python train.py --intermediate_size=640 --norm_place="pre" --qk_norm=false --max_grad_norm=1.0 --decay_fraction=0.763
Each number is 128 + 24 x the weight over its row's rms, rounded and kept within 0 to 255. Layers, rows and columns count from 0. The size above them is the row's rms in percent of the matrix's.

# layer 16 attention query, 128x160, rms 0.142, rows 0-7, columns 0-159
size [103 106 101 103 101 102  94 105]
[[158 136  98 135 168 169 140 133 139 115 130 118  96 120 109 159 155 154 120 167  76 129 108 126 103 150 119  99 177 135 125 134  83 130 113 164 117 139 141 128 120 171 105 142 139 139 128 100 142  99 117 133 121 132 121 119 101 152  79 105  72 150 111 143 151 114  87 127 102 130 162 130 121 147 117 176 132  93  89 102 130 135 112 116 127 114 124 160  99 104 120 171  68 158 187 153 126 126 136 106 146 132 112 144 119 111 142 129  78 152 100  70 120 134  89 138 105 108 139 124  97 128 126 149 152 125 150 102 128 142 123 154 128 140 135 140 116  98  91 149 194 148 141 121 149 121 128 149 121 101 144 130 106 185 136 128  91 137 151 111]
 [148 130 154 171 111  88 138 121  99 175 177 139 115 134 108 121 126 109  95  96 108 154 109 131 125 189 128 125 179 133 120 108 122 141 165 143 135 148 123  58 131  85 143 132  96 183 133 153 136 100 119 143 157 122 142 111 166 123 139 134  76  93 154 155 133 121 164 168 136 120 117 188 130 149 140 148 109 132 108 149 132 113 181 133 124 139  96 122 103  78 166 170 150 129 148 132 113 123 132 157 103  98 150 155 147 140 130 129 124 138 110 130 108 114 150  91 133 105 128 116 161 114 141  95 140 131 142 149 108  86 132 163  82 131 132 142 105 115 118 106 117  89 141  95 121 119 148 140 128 165  91 133 105 112 140 137 107 123 139 127]
 [106 115  96 104 161 120  90 145 146 150 133 125 116  99 126 102 125 159 133 113 122 107 129 111 100 161 126  88 114 172 132  99 176 108 135 137  93 143 100 141 124 190 128 127 177  99  93 156 131 145 128 124  80 171 146  95  93  97 157 131 102 153 130 132  75 111  57 127 102 155 127 113 118 119 156 150 132 122 118 140 142 159 109 122 102 131 144 115 129 121 128 170  95 148 129 144 165  89 145 139  99 115 131 124 114 120 130 139 109 111 114 107  95 112 110 100 154  97 107 121 139 151 191 139 145  88 131 146  75 146 134 127 127  94 126 140 146 125 146  71  86 129 114 163 148 103 135 126 144  85 142 113 137 117 109 143 132 111 117 134]
 [102 148 109 187 145 140 134  92 160 164  93 153 135 155  97 115 136 103 126 151 101 133 130 134 109 141 141  89 113 128 115 129 125 125 148  89 146 165 125 159  93 106 126 137 141  84 160 115 118 132 124  86 169 118 119 112 152 133  73 141 137 148 131  98 123 132 131 157 119 117  56 127 131 138 123 127 150 127 125  78 137 135 164 136 131 150 128  99 171 136 151 117 168 131 154 106 126 144 158 129 116  96 144 140 127 102 152  79 170 109 137  99 187 154  89 105 106 120 120 149  88 129 105 125 102 121 162  97 146 131  97 119 176 127 110 159 187 116 151 127  89 129 120 116 159 102 117 135 104 125 112 107 122 128 106 122  91 129 102 114]
 [122 133  91 103 123  82 126 162 111 105 120 139 133 136 137 130 123 133 160 155 195 139 111 118 135  85 120 110 134 107 147 124 146 147  83 155 133 120 164 126  82 129 105 118 130 132  73 177 168 138 113 119 113  91 115 156  92 132 178  67 150 112 144 123  91 107 151 106 144 117 101 140 115 156 117  95  91 137  82  98 138 114  95 122 181 123 118 121 128 116 102 127 148 128  94  97 116 136 116 123 135 142 135 128 153 112 102 161 108 155 130 103 162 148 151 120 166 146 141 129  92 114 137  92 168 146 121 153 126 134 119 119 133 120 111 136 157 140 181 178 114 116 108 158 146 134 142 165 141 103  86 139 119 134 110 129 109 161 165 114]
 [129 136  86 136 141 110 142  90 165 101 139 142  96 141 141 121 158 115 128 130 125 113 118 129 114 121 113 140 165 125 143 144 117 115 139 121  78 104 106 140 164  86 171 110 204 124 121 131 153 143 143 160 165 122 137 151 112 133 160 151 132 118 171 131 133 148 127 134 106 131 126 124 136 171 107  88 132 132 105  79 167 134 157 125 173 140 124 107 155 132 150  93 120  69 154 113 128  94 138  90 160 117 123 107  76  95 133 107 151 107 118 115 164 108  93 121 121 122 131  94  99 132 138 161 182 110 136 108 174 158 158 165 154  90 147 133 107 130 120 154 159 115 153 131 115  95 137 153 128 114 113 122 120 102  90 162 120 112 104 141]
 [170 146 105  85 111 167 121 164 126 100 159 124 125  84 127 147 119 144  97 131  95 157 141 103 125 103 174 134 151 188 128 153 146 151 147 161 113 112 100 153 157 149 123 140 114 138 123 117 124 144 129 141 139 123 155 109 181 133 145 176 162 142 110 155 100 101 107 187 136 145 141 120 126 127 121 104 106 147  95 133 155 184 121 105 161 135 131 112 175 105  85 133 102 156 138 121  98  98 109 108 112 107 157 126 110 162 100 141 129 110 101 102 157 172  95 106 121 167  99 110 103 108 123 130 149 124 143  76 137 120  90 120 114 129 119 143 126 131 145  81 115 114 149 110 164 132 112 112 155 118 154 135 174 127 142 122 128  98 119 110]
 [152 132 120 102 132 154 122  65 160 117 110 151 120 109 102 156 129 155  94  82 129 115  99 120 105 107 132 136 143 151 110 115 129 130 141 119 120 134 110 107 123 128 142 133 122 129 132 144 138 117  90 147  98 165  96 138 100 123 142 118 149 136 141 161  94 113 132 137 132 143 114 137 114 158 130 121 153  92 191 118 103 145 113 143 118 155 102 126 163 118 141 130 164 122 109 110 113 102 105 127 134 120 143  98 129 148 162  99 136  68 120 107 140 132 184 109 114 120 142 101 102 103 111 100 218 145 132 101 108 132 155 137  94 172 132 119 162 104 130 149 141 114 189 109 125 177 123 126 142  62 134  79 142  98 104 106 152 114 148 136]]